Part of a small language model's weights.
Size: 3 heads of 128 (1 for keys and values), MLP 1536 GELU, vocabulary 4018.
Architecture: LayerNorm before each block, rotary positions, biases, untied embeddings.
Training: a variant of Adam for these matrices, 7793 steps.
Each number is 500 + 50 x the weight over the matrix's rms, rounded and kept within 0 to 999. Layers, rows and columns count from 0. Numbers have three digits each.

# v: layer 3 attention value, 128x384, rms 0.0319, rows 100-127, columns 128-191
# o: layer 3 attention output (transposed), 384x384, rms 0.03, rows 100-127,228-255,356-383, columns 128-191
# up: layer 3 MLP up, 1536x384, rms 0.0487, rows 0-43, columns 128-191
# down: layer 3 MLP down (transposed), 1536x384, rms 0.0379, rows 0-43, columns 128-191
v100:463472465502484528415508507460476448507557528506477455452497380491512491486406535430540409578451485520440549515458572575427569531489568518531466492536442492436565537504461536465429470486577437
o100:564424447508488564527521510418466499464541431466522513542480520450443507465558556581593474426426481441450416476461436472529406547484523503499479406496408516522452505520527517480524580493462507
o228:474568466505550563475554476422448513546461484432540514478526507439432470546552566396533522462534481458430437445533480497541532493533539511431460455408566489469516510534490489463576483553537565
o356:576498557449396498546555492546480551461524515468537619525498546399394495438547573542572450398565559514511487531483545473500452474528461485416520445516385473475440564458468492497512453558532479
v101:503523531469527494477446474547466423516473546361397555528455615479543550490425439441447489496496470603526507508555554510491475504480577511437468395582507584548583617496524456494502418502486520
o101:483446532528527484496496512546447479501477458462538422493521425453501511546466527529538433482498578495472495525493489516533487527503512490553454502449516473543535405514493529500508552508486528
o229:483457484507593493477514566451507515492506433557538448492655589546446478463525457514495399536545570530439491542486421522491566442521476511502499460497494444535544444476480457570549530527568479
o357:343547578474508529588463552574538583513511454554490524508518412459479439466497551506506428526518398508496552537476488514576527416510577583533475523439495533566514468451456466540498496616534549
v102:490470455456518418447494490356491505578667492410475493479526556482608602451524488589502460510477491532406534484487490542571524500492463574447534462605533577569607466486477507603489488511433473
o102:482459559449453542513522490581521463577468544551478508554353457510480510562488437474467539489544503505569513441560492641432468486442435420494527518461427482500433480464521527462554499507592539
o230:517439483418422546441544613541514429512496501529456512486476431485512533558461475504515391494552588544501439512491519459440556499511522430559545397517475506538521446544503527560449573498629415
o358:495447509527508493564533370615475571386388441577547564523476460512527546515524477503444577515547533512537495505513444497503480518503553450545475518447394442528438612553420551519533489475458506
v103:486495537452494500540506522369499516488598568431526382587423508429478495453453393483496625582514467475456602508479403494547567527542483549363574537535499477527428544531528428620524489543421499
o103:538548475514598473500461435487520592497565423442481560461519478496493508570551531485471565519535453514468495576538570476513514457575448553569468507491519520483494452538544441551439527519533450
o231:523496500561484457482547437535552528489518418475466483501635477495542486493500562562487500463458474480543495574535541497376560508522450522540513488511497446450570506453447514596436465406498440
o359:395469548490546591498486527489473420487470423499520499481494459452597408533508472465488460503653444628511529550566565509506497492453581412504442515425571554524524475528460560531510445518518503
v104:428535563478499515463489548488539535425529574428563538551573475485468477573517524516604493514392435469539438445497528488514572536463518495457487502498511538538468436483450620494461523496476535
o104:584550509508555479507528470450493542617470505526514475496503524503536447472467556472508507523532516457513487521514561487514513576556500508597518497532586572484538528536486495527452532573518436
o232:540452571519451458489476467496468443489534506420353496454500527595518492482483479568561550462434459430552467542497434452528496498528463505509535643511631556436512576534517498526535437517444459
o360:517517446491485619537504499491528445489508397604485465499462524490534499440539485394486536512592412542442481478504502533535482453502561441506453620542400511470487519496513595537493468495574477
v105:365542468495463461459481463454477536535489508495504510431533503541529494549490580500434589372532418488501497544401513571557486384475520517528495516462399527507479530455487486466521475495513535
o105:478458510447489542485483529506512473515555446480531522445477481511482458475520434434406504568519441584542520457461559465493455529441546506442541439582436489446539572452451486461577454551621536
o233:481481469466474554487485483534494508500484565454493476423439546475456508565399509507428432501467546619490518487443494493514459554478568542551514509523489519575507539525524551492404509454496499
o361:548514496540477475451502464439404570475485528510512484555521470461525578503578479568551546505421578359481479493523550444495481589520448468575534455479463481464512445516497449432503522528453483
v106:494452545543517527599561493508521456499497315490598529506504549514519516453501494537503484551500402441549521513435552437619471609472436549372424491551471588535473495534539532595575527481503494
o106:440630602435411508465482465527407515469507560395444522464533494450525477585519482493403456413585510566498472463492536489446554508557608495600570395396548435428602420519522469498464493441517535
o234:482431465500482540454452486461489491481462466378490476494575530511582499515532531435440475485554463585511491563412473562525510459508498471469533458508576528484482529538439579567430437461489473
o362:465446560548572413503524447556460458462529534478406513517523475413451465479654442683505572560441433485592626472570403521540531434529616490513535547380437509529517452419579482515580469449567617
v107:531480556520517499511606511511420432498443528487514454521479543457544587550531563510511516507493563381471484466529468544532356527509546536563496531570515538484518506446515487469481467504475473
o107:488503551507484415547502452533467504490399525473491505497550581529458570502521529457542495468476601537432522562539547436506533524510509518625460497481600529503443493529577484517395470473376489
o235:523470440532445432572566538503515481563495488535533478485390471483563553497578500472515512559480468495585533475493549459480466490471454512486538575495434460418475455527454403535527486483471516
o363:513414439459565491571499472517513517491481396440559449516555495542430477446547475463480566543555397513458568621582461461487534531440523498400562387554394547510487509599545586482542466443499514
v108:549569565470577447465587554450503441461543408521547506477505578528481537545436517505544441466364512505538572495491483552454522501477490545399527444486540506521466510446528541515475524527503517
o108:420495539473471542545471510549585504505463514577436486440420578493522477549484495490428569499546579600528496550484472498457508425546522476472540550491429459487582394497391476509535556411528549
o236:427582556469500518522351515519508493459495537487417516534452433443496448524535495545547556464563501439502480556548566533428507463523501484498478533460442487506491416496485455505439488443509580
o364:486474558454435618471546525564491520472432555540445426417430523429585468497474465409443489562567515584547540459449602434576506448498415461474504504511532529494570574459454476509497440449485444
v109:486538551451498477467492554548485526522485440470548454529502589463426473528486453582341510538447444467469467529559596521402673421484481487480483405505485436565513531553542619475449426482469417
o109:509483536550465446488538477493516461470496537546531402541395552577564502528467505576535447575480527566593509505416473521522465445536451610585491568514483514495446471502453461548490631538553600
o237:465629489509492442665482468472540491562504495506491550492279594515507470517557561478552441529469493421513561474539587499559513544495533530467495556465391527425504525478497470554535495553460530
o365:518478542446430574394474561591494540495396628459489473540535379550530497466495450505387483509623462506555559528418610571473404524496430558422485531507501478488476485411520480502419503587513541
v110:466466505503472497511527528449500464443543500516610483426501573463437536410554552359525597535390532397494560510536492509580475593511424522467501505486533559527470463553539406575434591547497576
o110:442547618466487564446480530584432502479452503510369444544523527470514523612449448470533489511511551569344530521490475537559552512543552434501464443503474469536562522562505519470419523398545513
o238:484554452416528546540407498478496502498514471495528473539566516571529493479579544431479512474546500521435491499461508558512585468536466534460483429525503582448432525554454574498413428484562507
o366:449421531495571522491473474540445529535537437340415471481483458434572445504505397564521498526493383502532553466475502498600504433465586472493490494495494496547570523399518461543502487475520483
v111:449500442445503459495514565482490585516607447513475571509498585520557421519501574590516641461522474494499475563482580527502520554479455489499481462565492518509530544514459528498471517507597435
o111:497509505548569529468529532474568457500492592467446510487452453503490561501550414421431526445481511483547517399500512569435480573459473468425560526527524522457501485473539566523504469573483545
o239:529477573467493572418474595439475509501482570485473488498606445445560481531439393475470476510579515512532495511461412473423495468521568469507514583556567502466509506518592524581443480545481410
o367:453528426542562418489506423460556572410486448542405486539507534501504561499550529542551501507467534516538523477430409445477462507559531509601495530472437457525524482512448556461547531540427553
v112:446546440504544548490477534501572564501398510501584458496469486502564500454518477388505428492586499528503498517518462508636495531499439489498489468504545547525548487515475518517555499594564546
o112:426566510524469491504516544484493575414455522548458511560517500469513508476410479510528478432545498474474489513514516539384521551507464449546511443425441475449454479504480504458512518476442519
o240:474470473475537555561531527515434463532503551485440554487389529555448466445590494447517501448568443508601487458433486513468546470491459504475498439462543503480505498527379469471585476546465520
o368:568454469527449463473524513437595508463473501489486497481487469450488518495460489631468559499397521478423562462583569455518525467560546496357527557563459522473361584512645488397563481487551499
v113:457395567494485438481499450438539505575515548504470469435583489551492539514465481453527602475483410467445469468452542520574491524531512487523536390465510522606496449472490495455438550518488412
o113:528568473373498519502554474536465519529471504465450510484433481407475495533489481477473505466525486535538528445536516512442500575499496516472562510435530528485581462461521520505507463511530534
o241:550495480417465540440483521547528512465464475441514487490540461481526497575387449481485478492534531595466476539494476553490489556520520492456576545538552486547513486527562644552449534514515502
o369:451516485530527466532551457496499537476541507536492546536441573452474434485624529565516486577447512501520553515517418527443521532478547503587500520370360512457513486515470417488634516495529637
v114:501520585504541478424493516432470550429415457544489493516495516413578531613540568532483406409388518507472466547437555560457487496473457554532500439452547553473554486479461459471478476416482523
o114:620486474489538392483555506460468442578494622531561562586487455591520523499480471487465520486468499526564454493486589513565462478485475560502519507498591455398478482551444514606508428572529455
o242:536411513497511516495563489442438436560497467513508560472523474555490498553486458467469487503440465598592487474452496454535480440502467492432488593555545473367481495525510518489562405489547366
o370:539463450510557527533504430568473547527523516501563546548562479500452543478553518537501602484490397466458540440560512470508531547541546552451559491480394472536403434527538563590466517503557478
v115:485485478510572511557441503475552493564468489483623523504503584542462525591514520516412563510592504576494584491439560445533545439502452479447510440592498491485498572511460434497547518421597533
o115:434582535534466548488541528506525585421569517510471515436558495504502479517487481455435567428469417539538447501471584502415458511528575469475505500431610459371465480497433524485467523488497472
o243:460486508555499517522484514471468502446522491496421457513534544481531471459518468441600478471445466546580468539538464498486468468511547491488536535483530476493489560441428486484524489544538469
o371:546432516481506521496524421484541472476503480665519541480532465511498479426400527616443659545461501505569516435514526503543492439534543507316519553478506557495472544536572554445508461414474595
v116:508452466443499499505533405578550540534378512426380609456487540496483536452572526396615431508482545512521490626448509515544499468469474475462443511518522544416538498440455512450527438521488407
o116:497467513467508558517479505496479477497486530499544444554401499521495485441484537572542467503519528453573550480526465479540429443480536617419487467518473508585469510499554445530548478537458575
o244:488436525491454497455518570551580516535461548478602473543498477536471548561485531552458427507506545453480517419495512506601447535490497500482468394552468472549532447481538454453547582495463467
o372:456568522541570544527472531471539461518581510530560469542530476539455438448478489494478524518558484516534507485443430594451506516508543572478545490516396429536478537515491489538470500548535633
v117:527491489424510509517399518481521491538482533563491521512457483535442496547497538465415570558483442483466488543514472485472437552462413545380528602464537417435491453474567604506451477497408578
o117:475512514506491574470560497542506469518529511513493513402403457463522483482483492446467518480520419487510443475477517539559521473472472489411515465549478493458580590493344523454551481541587483
o245:475495493425542552504519438521453505520525524496555543428513555480537461464475569497474539455503517542488507528522489498511480566510531500492475428539517650558513642502495527461471504440544415
o373:539510511487517451456588445431429530418523495540454479500484429455569577575484489589581438447422519411464450528463522474560511490560504424582447534439542429527524498468473490492584506478510466
v118:512461493560525525538493510638540411521494454490514495515528468587492471487517550567515413490503512443500552431545444470445405445473528506507503494521452417456504430432476491478534554458411524
o118:435460524560460509535533515471463516481473496530423487504534495435472602502565521516505541466526500474511529447452529521501462480471522501512465491507456558508480520493532455354541449496495451
o246:451457501486517494477515462474501487567614463535566460496536528395553444481514489501440492523500506502401438485462552561520512498507486444477501438555435514591560497550444488449541525494516362
o374:576499484453495556533525529461506470485514511516582463516408490569504519573432415403491594494498527562495494458575554479526523583506417465393530459549495464499448577552555599377565424494465482
v119:504558515480474461503484509509535447455561564539534507553477485514490542566502415510618538469545514419525438505512520481430442454543469550451539509463545522530498458504498530450550539563476536
o119:507489476583581462441418528550520519564536558482476542442507463513559587524501481532436470441439516525486466487501535569506569520460451447520529522480448464520479478512578464496410482516528518
o247:474476481484488514515521546495455482560491510463485602471444457404566572523437450501487458504510405547507535538478500474461570549455424451475526538483484471460510472554552429490497464519483487
o375:561479438617516428430448482491436541453428428434436517467480478584558587573510585482567454459402484443517510481540482459478425456534495493524459512450575444490491443495545517521446528524473484
v120:478508413443533494511543490519518620498523476441441430567526372489558469586502565386523448498554457473551492578484494484626546478555516494502540561491498459615558510448537556511489551465460554
o120:457573585476478468489509543549476573473422531528437488523511491496492494589508490542605470532517609490467485491450497532442528482522472488596431441497534514525496480563537517552367576437455492
o248:497482529475517485532502521540454469504490517495496591482593497582466485465655480566550539582579527487539449442486430524506470527481466555517451458548546489520487495486569479550497504588402504
o376:447460584528512530497471562514545543560466490483453446524453459547467395528477421502445449482506503510494541459525536452520493454470595446388484497586575590430453550496578498499509502440509474
v121:451458546518553591553507453483546575430562496448491442528481472554524480428616452439525514514434470450492525533542519491523535453462463544507472486551504582499498532472466461578545531545527508
o121:479535607527425478451499559504501529472483496529370443488519518455488546493429489528465483531529564570441502484488459529433571551601517461550508520417457492494468463448497464498514571370491531
o249:507491529486459507566478532463508472501553453525493533514470490493498478456537545503445508543511488518501483496464537546494550545446467520456481505514516487513515488529419456517484449510479514
o377:504419548496495479454493557575495513523446473482396541434483473526533495518480394511465496525558424535573595517581500513556526389535558505472497508408492547518546541428652512455490485438509510
v122:539546467542446444491539503481459418586449442459508520394414490462513563475562631466585455551418545530474509438494535444429560496508499547526494488491457487437497484544485542524543471498459420
o122:550474495559534497524463494541515437477606516503446457536622523615572482512523497504423599485443445579604522570554464429474430434496590563456465561515614473425506521500500460456559496503491506
o250:515499526527476466487387480501595520454480539492473431545460511459536463582369446445519493474401407484538514594598523537549513447590567489408480465495522474538471501466525470438528572512545498
o378:484560467537608500498447413513492558467574510617528531587684514625484494342479593554465639505531540492562567428485364508476425564530459614569539526480478451535539457497460519611490526469411643
v123:501498522455525534491590523517544550528503505561455465397548533541450498521441499515444489495539540496558443646448485548451452542476486528469524485443528531497517518464506475446483486545487313
o123:492457429485556418557557492460530504518519435469529492499411533562517479456594447423502473531521466491595521549429577420500496503453514513468559548601553522501464484469517428528511436617488569
o251:502478489509457409528596529539528520510508603496500522462362467460542592526490424493583493536441487470495518503498601448535436551466527481482563550468472443491505540474564490448530571545440525
o379:556510447523498509488463442500483526483455548477552432545564531536514469490513547521492516512545527482502527522503541526377472601521481482505549498547402477535462397565495487500526474493477558
v124:510461557468512515500428455356547530511539418557453454469440519478537567540436515508564523607458513612481522471474516527507564533424463503480416529499587516518521516489462525574451509508557519
o124:470564548501457504506468523509443535491527530498546483504415452571467423431514535525600506475516469490526530567492523385483430535570495604538455401433571504469543437491467432557515540557446501
o252:475440568541460453494533492599517480537551564395466486514427466578466474522484487501529482477467489502567522497516483474550508502558539502456500520480592472489546442457503493523508547535473458
o380:501483517463550614589460492602529472543499464572640515574635451462426407358519467478441631583597435578491588553515452478534457550474537581493551502544366528515506554557517522588525457441556563
v125:465505463480462476590461410520474548582527533540558443472503539502546479479463436471462587552458545548478502554477472518461485572475437506548472494499503493425401477468479527503402520494504476
o125:510444486398471479512465451508517568521527438543544538459539531486403508488546544498567535523479502550519463493500546478522502490526536531525501524462563464513436535451482456478533574426538466
o253:516506450528522448548506397564532558506560461542550543489526506501531542538605583507526567543473542425485511465496602512595477554471448499462490544444485484536494467538421391547472507467511543
o381:495520557551486496491524536539416455522519538529567497450394470528504484531525407469451463414584472537512509511562466444494561431472542501455551456519567556455497502485505501455540487383518398
v126:589433487484490533456529489529547521507545514468469471397532497521554505392422520507479500518492451529491501503498531492431542543546451550411500538586513455515469578529500503443503503495530555
o126:502558565525503449502496533493401503499468524465417452479461492502523534521408458507568459436495544385463515490517463570446513492524510419438508483486509483537596460567528554550392482460427539
o254:575496548462506536512598599465488470576541439456518590470577525521485526475486523430521510485501402534522424534496442583490549446525548482477510456552553556471534452545555582471575461539531416
o382:461470461437498504542474441500515548451469471466380544522583528431451489550541539581576500544389504505497543501468498456471476504545547466489481499495403490596464485468553495507538484505556572
v127:454426404434489508466472567487464388485515453455542490530536527372463494437495540494508509455542455460497488536521523479408521521553529505584502498515521451521474568603468507585502446473503512
o127:469503532629560480504491577506482523387495524471479505533532469567537471614520525491526520527449508359484526524476463507466542553396532450481455483559448490512484511572553402560426482491414481
o255:507452503516534495516514615514431443527442556479467527466525494506481443496542501514476437553513473480530519468504385549491504441513537513436471511544603528515548539526537441482478539532456477
o383:475563513543553532598463434526552540500490355500488577528559478523510503527526564486476522493557560544452525437426412468545550499540506454502510493591497490532382478571487573561483450479553451
up0:405421537446471586474506502462497533451554454523485571570409545506519573441598534428582453437500545433486529443539516481550535504499555509530501524495571495465469462499557491448469540513564526
down0:463494493507529509510525560536445483507497434504506551517319493550428537555587543464543456604587549503582538539523429458490485588488577421556476515492429517477472542399663493499507522439473511
up1:478519536448556593491555476427516532500570470549514512542426445559515517443468413443619431553530490528536548546536460450553466527507492412512449550428503563478512442485519548549466530497466452
down1:501460569492563456443434565540470479507461554543411447522579554512460430440454519420499478553527518461367544531472445576480562503542511454477546516516533453409462438493488500432611499531470479
up2:451460535493484564434420453446564441543500503460508519543470443481440475604474453551473498511408569545500471524557576433570574410508565491450479457452531447436511507483526529503562481491574519
down2:513500556522578564583524531576464472609491502504559476445445496463490498481495507482493474493499494467453476489498516481518512562407491437527519435474519513521566496488381471446562508489541526
up3:434569689492396473486466555479461610425522516481476515603433501504513478546598657465475437464486524549458458496441541515541422509452653620516469492516476512493543519374473555528466404513545518
down3:572481538507504521517589551420527438483495505472515579562555473462526522527534492600519486510499630586553519609467505375502485513477501469482521504501591453457458517483485441587603399525502412
up4:555555494458483664478435531531539468424550455507451453533364468438507489536482492472438484445498464543497533581417438556431520473504499463575543636433479528513457487520552537523488515473520509
down4:498495535470470561509535410468492575393505539493515511490543462470399521534510469406518435448526517514480616497494533453466495470454517530556562515472503491492392410526516449433525504486471487
up5:533450554472506542518490424422464404543519507469494492578435521459424546448523525528482421516482520438438513546553517464560576548482529515521466527482536533474522550465562486426550496541508475
down5:475404566483499528360493481464478475485518385469443511517429464502529505541481482493516458501490549517483495432506516424529510543490516488428487456535517492602528538485597526512534502499573471
up6:527499561404440571495490433555525636456555435551494434473454533461509602475471482567600454429539519396542448529603517493449489511514437496514487457489437473537483536491513511496516510523456529
down6:499595492501504489456504497548462581525545498527518504527426581462502514567533463522508434512483440504514499523539602468505524505516457512463497473584553414458467387578578388532524538630508506
up7:505496511477522499502422492569491531477553524526528436492560469480540486443505540524587433598503534350481483516515453498500492597441454506476479528527500480497436473485498489540474552535461515
down7:380487358474522537564450507463526604434497519508538449406509453521574445542451495531463538542522442416488553537550517581462488514423510578466479478562454432543504509465427503415577497511500397
up8:454491544452488543418514617510468481515522521427524520512460488432543504444441601516473385523404483540471493523452558568405430525462565569581483553496507418432579553472525519423500539522535437
down8:566554575426453528538462467446543539517498444519533389498586532505505548464498507439396435414468495447577349500508504526477502484554460408525595566560576556483507510450489508391520468492556434
up9:471463538432492601463444504485475448480474481530494489544445512463498495490468531450485492564561544537488430534540538394458497493565515553455495558510483488493543501469529583503480586506575552
down9:445449476521514577455479503487521477475557489438474500509398473556438568545469529558490525501529529546496492462476507465488532535518501477473447530524517539500396479470599509472516549454478444
up10:452453463498548512412406528457441520368593532441452475535454514454584528618490518568524491472511499472416481410459469426463594451484459476523418450435564422501410462502539533547507483506477527
down10:517572509555447486490551554512505468530457494463493556491509519514548496555478441428507521476510491489455428513507487511412540540463558469480418546580498482511547515492437478478502464471558483
up11:539547473523556624489399559555457450414519516454473542527420433503624479464513447494592467512622569523506461414492481528526533427497512469516497488505536517450429450465522583469526484586498431
down11:492512476522584529463492486436492441438537570493534510546512578481489410453535413463474460505641485499528505571496462544478489554438504520456545489484546522475493555455559494572500449579456488
up12:545373541468500444502492525520481433582484514526419477542568519429505513505495508580442445482562446439537567484514461399569433623437521470455602519435559558390432479503543465505473542500438591
down12:497435494418414461561535503436454500543505531466502485465499502420475630563509518477488365650515476503606562476468514584609511563486543570558512467591537524504465566531525454491484519540561550
up13:525510562525460489464486543486468446495460509424457423476450522497510486563455525548542511499381578482481465471460454430490525513489476516520527497507473528510482487500581548448442475482557521
down13:583464548513549576455531468419495475494579451507438485560488477456517563471494553528527496555533542454448444540497556440496512571468463493518497589480545449479491496443599541539487550464449469
up14:514471551536483619456510561530500483493466526543526548517455478454536532497394588487528429431488553498509419487518504446568571571383539458518498608363471475479516555399527627497532592418529553
down14:494498476442488458544457581427532444514617445487482496436535576502483482518556448586496535465540505482531461558616438519459509441491444423448452520433505462399464522440524504594465439548503535
up15:491484522502517487511537658519494479448445479448495447518492395441568564587484412613516463453440467509471423435509465564544585499498442435486497461463461396487446539524570586523478410433558578
down15:445504517401448473487548475543415525523472595495564440497453519567545560570512531464497493513524474530456507497503488447516515492486423423527419449406521501482618485447592584502437419516538505
up16:473529513414488551525433492564530427437529492506430497538454467567519578562501378441501522474395517523501492489471511547535531415549522572509485422520513479441441431450551572436461546513511553
down16:532506405421546510515595452439580459471605593449488552440503411561561501532381494481532536474519473560447411520531448441494448457461449492394516479559484530528520541505493364512518491525541470
up17:485435536548459549538464528578494461518460528433485501520440522592529524500433502414561435456537520466464546485430470492613488556467460481481422516415511531394495414527558495502455485560492563
down17:469508490424549407536433529529516450487448412530497493484552549521585497515508624530603543508519455518522537473509537448580522523531527498572513544474488407482486454475518472475471511393494507
up18:374532585534444586486429480461516380389493472535493585564465486449559523512467497461542488512475570515528443467360573573484562467470544515496566439381507509499416410417546612459517481386526546
down18:453487519446404528527463487494461661473594571483532455418605486471471471455431467477558522518500443473445535593485499480513484456511496501562406526467481471519523470523472493460475447480412545
up19:419476497515487477541557386478443513567543402519432454566540468497521602473600495565602519543426423481497494417461442566537494589460444473505473552445531500480419548368566496520540476503530530
down19:486503520560535509512605489335452508541503474640482470514525496470403522464504452575480513496505436538508520588535393505537526502536496538448424428471498452463560454450527468497592488561486557
up20:498437535507492582418582457458409460482534494498421438425476486480459552471509546576507469494499492453480479556502562467523534529539486448541510471539497581512439514503584474441430487510536441
down20:485422520465491496391480515518545451522565536470508551458378468497546578449443526556519517475450523524472499482515550521542497509470505490440486489487583541533496456461704574501499537551465483
up21:513535465524530552493456484487484483429519508468556463508432515447469517609501480477492434533585469472457496507415618485442563417463447546551584495505493500490447575442489561444432493457617452
down21:519545473503503446501454513451512524499448460519536533419486434506516542465484541427536505530552603382540479528513592496384451518434503459449564479462489487525565504477507581475479470474490514
up22:453505526501494559424474566491521464554388543569424592493491490503435499600534476474498482570495541563415481438449628450477522552544500495536622488458450534491518485495540537469546585497374528
down22:483457466498475474412509543426477484509475448555527527464481462524502565482528580431492412477522437442497522565498509574545505504517502463429497391554471446484517505489517433508445469591516516
up23:482456531468448510518508551488476488409568468478424524459411507525423544536458457549514487514392534500441493481509509469471472488503575488418508510550510430482514564444541537469444503389511489
down23:534462521460471502432499514465460485452458430340406467511390479428603547569488483433494498505508525540422421499434580571541583463535511455519503422471490508500488506459613518486418492430568509
up24:493438536476485503481490473390502484553478468475499566550411576469511489496474514512500437556506457557493458546504486453507530537556481454509480452483506507488501532480546554480490523528496558
down24:525379489493522557506477542481431525527512470464421564488337533519501604461451504524456501494541572469505476478468537449499548546459547464529512467494477527492513447384630588494453585442514473
up25:553487595410512505511546583389517504498467468562465601609462521480555609450521501450478564412546528487463479487516567492487464557460436494545498501396607476485452577417531482466433545469494572
down25:476448463561456469479524474460518464531408495468579511513487428449455470497610538520498417447550520533488383454486499419514441472401645543498560512527507471510547666477457570494547452508490452
up26:506462503493500502461532491526571505442472493470360435551460509468441549436492468525478489518482491498480480510508554398512490577485448469511539491524580412473467558466563527503313583497521461
down26:381446602555508428495521518523529493503603570544565427425539470483461526464456537460510494561539569441378474447527574562550392498524597542491424455545371613472558487451431419414408321506530511
up27:451456541489473599392567526462397525428623479402442555504501446471428575499553405475492556436549473539501515473451497526483513588459492468528495383456534483387491522458504521471517532496451430
down27:509441430484489543443443540625600472550526552557540511484443606457537609562510450520533595576481469475490469550530422496516564538447546542525542524507550433484531508496471540478498506464450526
up28:385524493529588522451355490485508426523586489501455491480465506447491445554579579510490443541560593475463526499468536476406534467500549602513557427553423508429516475459512498429446488473485512
down28:514522481484496581575455591502459523474614508537596436536458476532500521495495487524334569420425473484500584427527517498504591536445424502502435458417466376505519536453498505489459523421527438
up29:477495472494511570502524429366503537541542517355475413468476468479473556580430456468535539465508501449453499541431462430476540459485465481512527500397552545508495462500523545565480533467571490
down29:487566521479493579457487471517462505438530511557523470518528604537575449446467553480619524542476550534440514458451451436485593450497458539607519483444513491480496411505476475459549408472500515
up30:465447484426389568528531466568407506469533445383472532455438356483577546538490581546516469469455619570476481486451562502478483673565511528627480534479487519523491465409479570502409458487459427
down30:533428410544425570531426511540419582437504469587461399543512501421470401520407460408512545445595490538444470507418422556457531633537494436469480450530431503504439602563570474452513548355506549
up31:404523459544549600483461463466538445551500515520517504549521506561562575535561496465500526549481585497429432486398519501486507532519452533495565524416488491486401465505500621531510586459501432
down31:562476489582524558426486466507529469461478476443519504485469648522459470504556542467580520529526489467484444564551416501475526473570460455412505609488506402507600518539525476498518536545515449
up32:548461591458498518419496490428431576440549486411460533544416445508475571516533563533515450548513459469468515453470532436496531529494438503545497519466494426464478517438564563392504564505443506
down32:527467557538481506454446554554499476506461518443444491527393472475510557546512484545506457525456518502386475467496555430482541528509487491526514468489539479451508462404618497401481539453470507
up33:472491580464487505416498360533565437440520446410480566540346492398354546499482615536480408478450636514519527508483532334549567560660427541619516442628506553516546515448490528411404581578513505
down33:513661511471546512457495495473456466410455459527435553495462508502482465504514484458569486535499547503561496638376507449409516544461465510607472608555420550528565488486531459410463454538536464
up34:471507504494523580475559537444606473466521456541412461625389495464554487530485458539487489560465497434457488540396531536417562573454463480510516524508559445477438474448565602483356557468520623
down34:489528456560441578509533442469509459557488596515518486550416441566527461542597431504569467450467575491536408427468499551476486533460514502431447460484540544382476460467584460461506573503412491
up35:528518532374407492423461600527449600483565544439431428599503435455552543467404561526528480444501554533520447491512507558423451508556484592563451519348527455532572480414611534533533534488545566
down35:523479422458464436549525476559476482461447537447490502486559523492443534530583416522550533525497457515461522446451528542602517486455610493386488525515498592611470487437584580480519451506481454
up36:454456545509419441529507508488476551470518459488414447533477459502497665489598482427463536455491519478427561461478471514479473494476464492598473522430569463523436570510576457435435578452411531
down36:445508598455496493472355505540461499408432445540499451452503527465567470516575432403483548546525523462505532510461481558477545381509609473494487507505427466516547546560409485588542446532505431
up37:520449517448448569522398527507476532557502557567501524556523555489506471480518591483524554656548522436485476519457593489542575500419443448481458518500416542501490510477502491477493601494537472
down37:501455535469503492498611450503461457506528459464559470477395539503565426536516531509531443500475418549479580435403540465488480500518465531509508503480505504505558471432456463518591455545509519
up38:472510525446455495450465621511485478390554448496411484465475504425450534535452417601458462477454499511511428426495523501549565529473562440496481527482480493513524569411582588455538541452525531
down38:546488506543383548490521528508408458489545471478404466445501555507479505503476444562558556510485531587555538560439539406491551479519556467474487451412586465529472512507527465500451488520448547
up39:497517596499507516585558490517439503485571504508557541512444517524434675488468427523516536531453575527496504381544598457456579455544515422566579584530489474529417504496544635407571552447631430
down39:452588509514462456567468557514521425497527599478521591459467507505486514478504520410540571521479588443567645472431564509547562525545458502516472528482493495533507599512561597478484521434614483
up40:572479459428393520447453541555578566498547451479496467559457490484521619519458425626530519480489532566472478558459471440458586598528423310533531558439485430513498464550457504480478466494431510
down40:557521508412587520436447523446473490543492517556478545522484537530427497441443527422458454581429516482485451445495462403520396453500566534534561545526427485536535437501485535570575503471603531
up41:557428551477381553489489453495412468527483568529552538535482580516538603530575572523503554465526649564483471445615554536529429549499524489476525432500475518431551593446575506494457466484531475
down41:468512483496494539595515500530471469550529526378565463626530491519443475494508499533533545439496470456586425515492496448523557499501557420473526493445534508479502521510534519478574513568428476
up42:526482526528502408481497503574461521487482475490412478506468562527509527525493466546523456470430640453482487503460566481535493521474593477517494511477460534447439502507598567428499473424451478
down42:485478535499416526434527474515503527472459485409438503550428493560546570562482498512526493522498535450471507576527553506469480521526530504571501450424564508476565553407528500521500550492487536
up43:427432455559406484525491565603515531443488538522391563523493456500507504527533468534515433563448527430516571569517511489578496540522650492498503494486490460505504445513521534439468528437489427
down43:526498462542434544482418592490456453587585562486551607463548479592486422571498596510580548494514476480547483419465521486537531470475430527514513549494519490411518545430477491437492475446456481